Weights of a small transformer language model: a variant of Adam for these matrices.
Each number is 200 + 20 x the weight over its row's rms, rounded and kept within 0 to 999. Layers, rows and columns count from 0. The size before them is the row's rms in percent of the matrix's.

# down: layer 10 MLP down (transposed), 1024x384, rms 0.0424, rows 259-275, columns 192-255
# gate: layer 10 MLP gate, 1024x384, rms 0.0487, rows 260-275, columns 192-255
# up: layer 10 MLP up, 1024x384, rms 0.0477, rows 260-275, columns 192-255
down259,107,188,186,183,210,212,191,205,171,212,223,195,185,207,183,206,222,194,192,177,168,181,206,179,176,210,207,211,180,203,190,185,211,229,199,150,199,157,204,151,245,230,228,181,193,223,204,195,245,187,212,205,229,196,179,189,166,170,210,170,211,221,214,228,197
gate260,105,161,213,198,202,224,207,223,179,235,199,199,190,201,185,207,188,200,192,184,241,210,200,175,208,204,175,204,195,193,230,175,186,208,172,200,206,191,146,191,202,217,202,180,174,197,204,229,173,223,200,202,204,181,191,177,190,223,190,226,183,190,190,190,220
up260,103,206,178,227,196,201,206,222,223,159,201,192,202,189,232,194,160,197,218,217,201,224,203,219,206,214,214,211,189,199,217,246,201,180,213,180,198,222,208,199,177,176,167,199,199,230,184,185,210,205,183,191,211,211,158,218,191,160,210,160,206,225,168,186,186
down260,101,213,216,249,234,198,187,183,214,218,173,181,169,215,231,214,189,207,222,236,212,191,186,199,217,162,185,205,241,188,194,227,181,220,199,185,217,211,207,200,223,167,162,212,210,170,221,170,172,190,201,214,187,171,190,181,197,192,231,208,239,226,183,196,233
gate261,096,180,188,202,193,192,240,191,226,215,203,215,157,201,187,186,217,215,186,214,192,225,197,209,222,188,166,168,203,158,211,227,198,201,227,200,220,202,227,200,216,189,191,229,216,183,166,218,219,171,226,225,196,190,195,221,194,179,195,209,191,200,206,205,193
up261,099,188,175,171,216,162,206,194,242,198,182,213,174,181,218,180,195,175,231,208,201,189,223,184,204,189,219,226,159,187,184,199,186,188,214,206,196,194,221,187,196,219,196,201,206,194,189,254,219,224,215,181,192,199,200,203,207,183,172,225,199,222,188,192,176
down261,099,192,195,195,205,196,223,221,236,194,192,175,148,203,230,175,223,202,182,198,201,203,173,186,218,197,184,188,167,177,186,197,235,184,190,240,179,199,194,193,179,221,214,200,225,228,183,214,233,192,219,181,192,189,235,208,167,178,186,185,191,200,205,222,168
gate262,099,188,198,200,199,237,179,174,191,168,252,206,201,168,154,243,192,186,165,218,225,201,188,210,202,215,223,171,232,219,178,212,190,186,187,162,209,195,210,210,230,232,207,172,216,204,171,193,227,168,215,198,227,183,221,196,162,195,229,198,203,243,197,219,202
up262,100,225,190,201,202,172,225,228,191,212,182,236,213,205,175,210,208,195,181,226,192,171,177,190,165,168,170,197,182,232,227,180,221,169,198,186,185,215,214,214,199,191,224,204,179,229,198,194,182,228,218,199,206,212,203,223,200,175,196,215,244,162,197,216,192
down262,099,174,188,223,204,212,183,218,179,181,224,185,205,231,213,210,190,209,217,217,173,230,216,165,227,191,183,186,172,212,215,183,184,202,190,200,220,217,183,245,193,206,172,237,230,251,184,201,218,178,207,178,202,213,196,172,222,159,202,194,227,233,188,232,185
gate263,093,250,189,215,213,197,216,203,184,189,194,193,206,173,173,220,182,188,210,184,171,204,184,198,172,190,192,190,212,158,207,193,224,200,232,167,218,223,201,193,193,207,209,230,223,197,227,211,204,203,199,177,192,195,178,191,204,221,154,180,196,182,179,167,183
up263,088,230,222,198,191,217,187,174,184,170,221,194,165,187,221,156,191,201,186,203,194,223,205,222,184,186,245,171,185,193,198,205,222,177,180,182,171,193,209,183,199,198,198,173,177,204,214,219,159,196,195,160,205,214,190,166,217,188,218,186,175,196,189,199,205
down263,090,195,202,185,187,219,187,172,228,198,195,210,175,219,208,213,202,199,199,222,219,194,215,202,237,214,196,171,191,212,235,194,207,226,239,203,184,229,194,221,198,168,214,215,181,167,211,224,205,220,198,209,185,202,188,174,147,231,182,214,213,242,193,221,211
gate264,091,205,186,173,203,201,163,202,195,205,238,229,166,209,221,191,191,217,196,167,237,260,176,199,223,190,179,174,202,170,174,217,229,196,207,196,184,232,203,182,200,208,187,220,216,179,199,179,186,210,204,200,205,176,202,198,206,228,174,238,199,185,203,217,228
up264,102,184,226,211,183,177,209,191,207,213,202,222,187,229,209,170,169,192,209,184,219,219,223,223,207,200,214,189,212,217,170,202,181,169,184,228,204,193,189,179,180,221,204,215,157,183,203,198,211,209,201,167,204,202,190,171,196,193,154,212,225,212,218,239,177
down264,101,217,164,179,204,171,213,213,233,192,221,169,178,190,145,197,180,210,220,181,196,189,207,183,241,239,192,219,203,184,191,212,188,204,209,205,234,211,210,231,245,206,228,217,215,221,183,224,216,176,217,197,190,200,197,204,203,210,171,219,177,182,198,202,175
gate265,101,203,233,227,172,202,207,186,239,215,226,186,171,254,179,183,215,190,224,172,225,208,182,184,206,210,189,155,199,178,206,223,213,180,185,184,193,163,199,190,203,232,186,221,174,167,198,207,199,195,233,182,236,203,197,199,203,180,165,181,196,179,218,217,206
up265,104,183,250,227,208,207,198,218,237,230,176,215,169,182,196,182,182,220,218,188,205,194,172,169,225,199,178,158,245,230,190,198,201,166,186,183,181,181,179,203,206,214,170,235,197,185,171,209,197,231,184,168,187,198,219,166,210,198,195,229,173,181,233,198,221
down265,110,181,234,198,218,192,197,179,200,217,203,207,194,182,177,243,240,181,188,152,218,236,233,173,201,197,236,166,200,192,214,174,201,172,188,173,203,162,190,188,197,187,168,181,190,182,232,189,195,214,220,197,214,193,208,194,234,174,181,185,184,177,228,207,209
gate266,103,158,186,185,196,179,225,192,209,200,183,195,219,213,218,192,173,223,186,200,192,179,198,223,211,218,216,234,201,241,194,189,180,213,169,232,164,211,191,193,211,203,229,210,193,188,210,193,209,221,221,167,207,207,189,203,201,163,175,208,242,183,197,188,212
up266,103,190,218,186,181,226,145,226,187,218,198,168,191,215,198,211,244,220,206,226,194,185,191,201,188,150,192,189,186,205,200,239,231,218,176,187,191,185,212,204,194,221,194,189,191,236,218,233,172,185,190,194,219,213,165,216,193,167,211,209,221,199,222,226,167
down266,104,220,173,226,182,227,186,222,177,206,198,187,190,217,190,230,245,196,188,203,203,224,185,198,182,204,190,194,163,221,209,221,213,192,186,207,174,196,234,255,219,227,201,178,183,210,171,217,239,172,201,188,191,201,210,213,172,191,231,171,213,226,159,203,211
gate267,097,197,215,187,182,155,215,169,224,212,210,203,228,215,195,245,222,181,214,204,210,187,166,220,203,210,192,227,240,186,210,196,209,182,200,221,201,198,203,199,191,187,218,218,172,219,170,216,190,218,205,202,193,180,227,202,202,227,186,182,220,190,167,174,244
up267,098,216,196,186,200,205,192,197,180,192,214,212,176,182,186,200,176,177,227,194,222,191,185,213,228,204,193,217,190,182,202,238,181,187,223,198,153,236,159,218,184,216,195,197,229,183,210,162,218,188,225,228,188,220,195,183,164,170,216,201,201,214,211,193,185
down267,101,168,222,202,180,234,211,236,201,214,166,182,183,226,232,203,201,183,203,185,205,136,201,202,207,174,237,215,231,211,218,172,215,205,188,199,209,237,202,196,169,180,201,179,217,203,178,226,194,199,229,149,221,188,197,214,185,197,210,157,188,227,176,182,199
gate268,098,205,178,232,202,202,198,189,175,207,195,222,193,225,170,210,191,199,181,177,190,232,217,182,223,223,187,215,166,220,187,221,180,174,173,172,180,187,223,197,164,194,235,174,195,231,198,207,205,171,210,196,212,206,180,202,195,225,208,225,190,205,199,193,191
up268,098,199,205,211,194,204,204,228,224,180,188,203,197,198,205,234,178,237,205,180,195,177,183,211,212,178,183,208,224,246,189,206,233,197,212,206,190,206,201,175,179,203,225,197,190,196,236,190,196,189,199,189,180,193,239,225,209,209,201,225,184,219,201,196,181
down268,096,207,144,208,215,216,183,170,209,193,191,192,212,205,199,211,170,201,237,211,181,206,175,188,193,226,219,206,188,224,231,179,175,153,218,196,155,191,192,251,187,207,186,197,201,181,186,192,200,190,195,214,206,210,202,206,236,239,203,186,200,198,163,195,171
gate269,093,190,198,198,203,224,200,186,167,186,198,188,183,222,187,196,172,202,197,192,243,191,169,203,204,218,222,210,225,178,205,191,199,175,178,184,211,220,192,197,162,184,188,187,171,173,208,168,203,199,176,202,227,210,180,172,210,168,198,203,199,216,172,211,189
up269,094,189,208,202,194,189,204,212,211,183,183,231,187,183,174,200,208,216,188,218,152,198,247,213,190,189,165,215,183,192,199,204,198,209,199,196,200,195,215,213,206,183,230,173,179,234,184,192,226,168,180,166,176,174,205,207,164,192,189,190,221,162,200,186,193
down269,090,217,176,191,192,184,180,249,200,191,205,238,171,206,170,189,187,217,182,207,216,239,223,197,211,197,195,190,218,220,214,195,226,216,192,156,211,215,190,203,190,190,183,178,188,154,183,182,199,190,206,213,203,216,149,217,206,212,166,201,229,212,185,199,190
gate270,103,218,251,169,204,183,178,184,208,171,218,207,218,183,194,202,184,181,188,232,230,231,187,191,165,232,206,237,200,177,222,205,202,226,213,187,168,168,205,200,227,200,190,231,210,189,201,224,198,243,194,200,196,176,189,230,209,205,177,178,199,183,220,172,209
up270,099,231,217,181,204,177,187,208,203,179,211,191,224,219,230,203,209,217,229,176,211,159,221,196,197,195,208,177,191,161,189,199,198,204,181,183,189,191,228,212,157,172,193,225,190,180,194,197,189,182,167,172,227,217,224,208,214,226,220,198,215,163,183,196,234
down270,102,192,231,185,213,246,191,217,178,229,179,173,197,184,215,235,192,212,190,207,231,213,204,206,155,183,183,178,223,178,234,182,197,194,180,201,200,191,169,172,173,195,200,219,203,236,203,185,170,183,237,172,226,208,223,210,232,205,217,205,213,154,202,216,188
gate271,102,200,195,228,209,193,223,206,199,213,197,239,213,193,229,200,207,204,194,188,185,236,184,204,195,208,174,204,195,212,177,201,183,199,178,207,194,206,208,172,217,210,158,231,222,213,168,199,216,226,198,203,240,197,237,207,222,219,196,212,195,204,200,193,205
up271,103,178,196,178,191,229,202,179,206,214,227,183,155,229,194,178,223,171,212,166,186,205,215,165,191,255,221,205,175,168,198,214,196,230,178,205,213,190,223,174,196,212,226,190,191,230,189,199,228,217,195,214,237,203,197,202,175,228,176,204,229,212,234,224,194
down271,103,193,208,248,210,204,222,210,188,209,196,202,146,211,180,221,235,198,195,188,223,194,187,230,198,226,184,185,227,189,223,217,195,197,174,248,201,201,175,205,176,213,178,259,205,196,165,203,240,195,190,196,196,189,183,168,175,224,206,199,183,190,230,210,204
gate272,103,201,191,169,191,200,149,165,202,198,208,219,176,217,241,182,175,213,192,218,237,177,184,234,189,239,217,169,204,168,181,191,203,229,195,199,188,171,180,216,169,225,190,191,165,216,193,254,202,194,232,209,233,214,208,212,207,191,218,216,189,214,189,197,183
up272,107,180,175,183,189,226,198,219,176,208,225,179,212,197,218,197,159,213,186,193,206,199,211,175,218,191,193,217,204,221,210,207,203,189,176,176,207,199,172,189,228,190,196,172,203,228,201,213,195,193,214,210,209,217,213,201,222,202,226,168,167,233,200,183,205
down272,103,225,225,167,170,178,188,191,219,198,218,238,199,209,184,181,206,191,189,217,191,226,208,224,208,226,227,267,219,209,193,192,191,203,238,214,190,226,193,183,199,195,218,230,196,188,169,208,200,227,215,263,210,175,201,181,190,178,193,218,168,207,181,225,205
gate273,097,165,231,180,174,195,176,169,199,196,240,210,173,237,205,182,199,208,217,230,232,189,198,212,199,199,185,193,216,210,190,193,209,210,195,201,195,195,203,210,224,183,210,220,176,218,196,244,193,179,189,170,214,189,195,173,214,198,213,227,212,181,168,201,204
up273,102,181,196,175,201,222,215,196,190,205,214,181,215,174,215,181,188,179,215,238,192,207,198,228,192,229,188,177,204,225,200,209,184,194,208,226,201,181,170,218,189,198,234,215,200,206,190,228,178,177,170,185,231,238,213,184,188,183,223,188,197,196,186,170,177
down273,097,176,157,205,181,184,185,199,173,195,197,174,223,218,186,238,173,181,215,213,181,200,221,230,224,215,236,206,224,203,185,200,212,217,219,193,195,229,221,267,171,162,221,179,204,182,210,212,175,222,217,203,211,198,177,199,181,206,172,193,216,222,208,179,179
gate274,092,213,189,202,213,194,171,214,209,208,230,228,178,201,219,165,223,217,217,221,180,186,167,194,195,214,183,204,206,252,195,215,164,195,179,164,205,214,230,182,230,192,205,209,198,183,173,189,236,195,217,185,255,212,192,180,205,185,189,166,228,159,182,178,211
up274,098,189,203,201,222,232,197,178,222,210,232,163,205,221,196,156,192,209,187,224,186,196,206,190,178,190,178,208,220,191,218,210,202,208,169,178,191,206,188,213,198,212,171,189,215,216,221,213,205,197,186,201,205,208,192,159,197,171,222,185,212,172,208,219,182
down274,092,155,188,201,184,198,241,210,176,194,215,167,191,207,216,211,220,207,193,205,231,205,173,171,192,213,212,235,183,226,213,148,199,214,173,176,203,153,206,231,200,204,202,178,198,210,204,189,217,183,234,168,226,174,206,214,193,185,176,235,170,208,196,182,224
gate275,102,191,204,190,213,197,200,197,230,193,186,199,223,189,228,231,171,204,195,219,206,214,194,229,192,202,213,193,182,191,218,214,213,171,209,201,180,200,202,163,227,190,212,184,195,181,228,194,221,175,207,222,176,181,191,248,170,219,194,217,191,226,202,230,200
up275,104,213,220,176,247,169,192,219,208,176,212,203,184,186,171,224,214,199,182,201,164,212,177,219,209,189,200,190,214,207,195,144,199,206,202,174,245,189,209,225,209,194,197,236,164,206,176,178,236,220,223,218,219,181,200,183,208,210,181,228,229,213,219,179,218
down275,100,187,203,167,229,190,215,234,207,194,191,225,201,188,180,220,190,175,180,203,178,206,180,191,162,201,158,229,249,215,172,170,197,195,176,197,208,194,190,149,207,209,219,180,172,181,183,224,224,207,208,208,210,203,210,187,199,188,214,210,205,179,164,183,196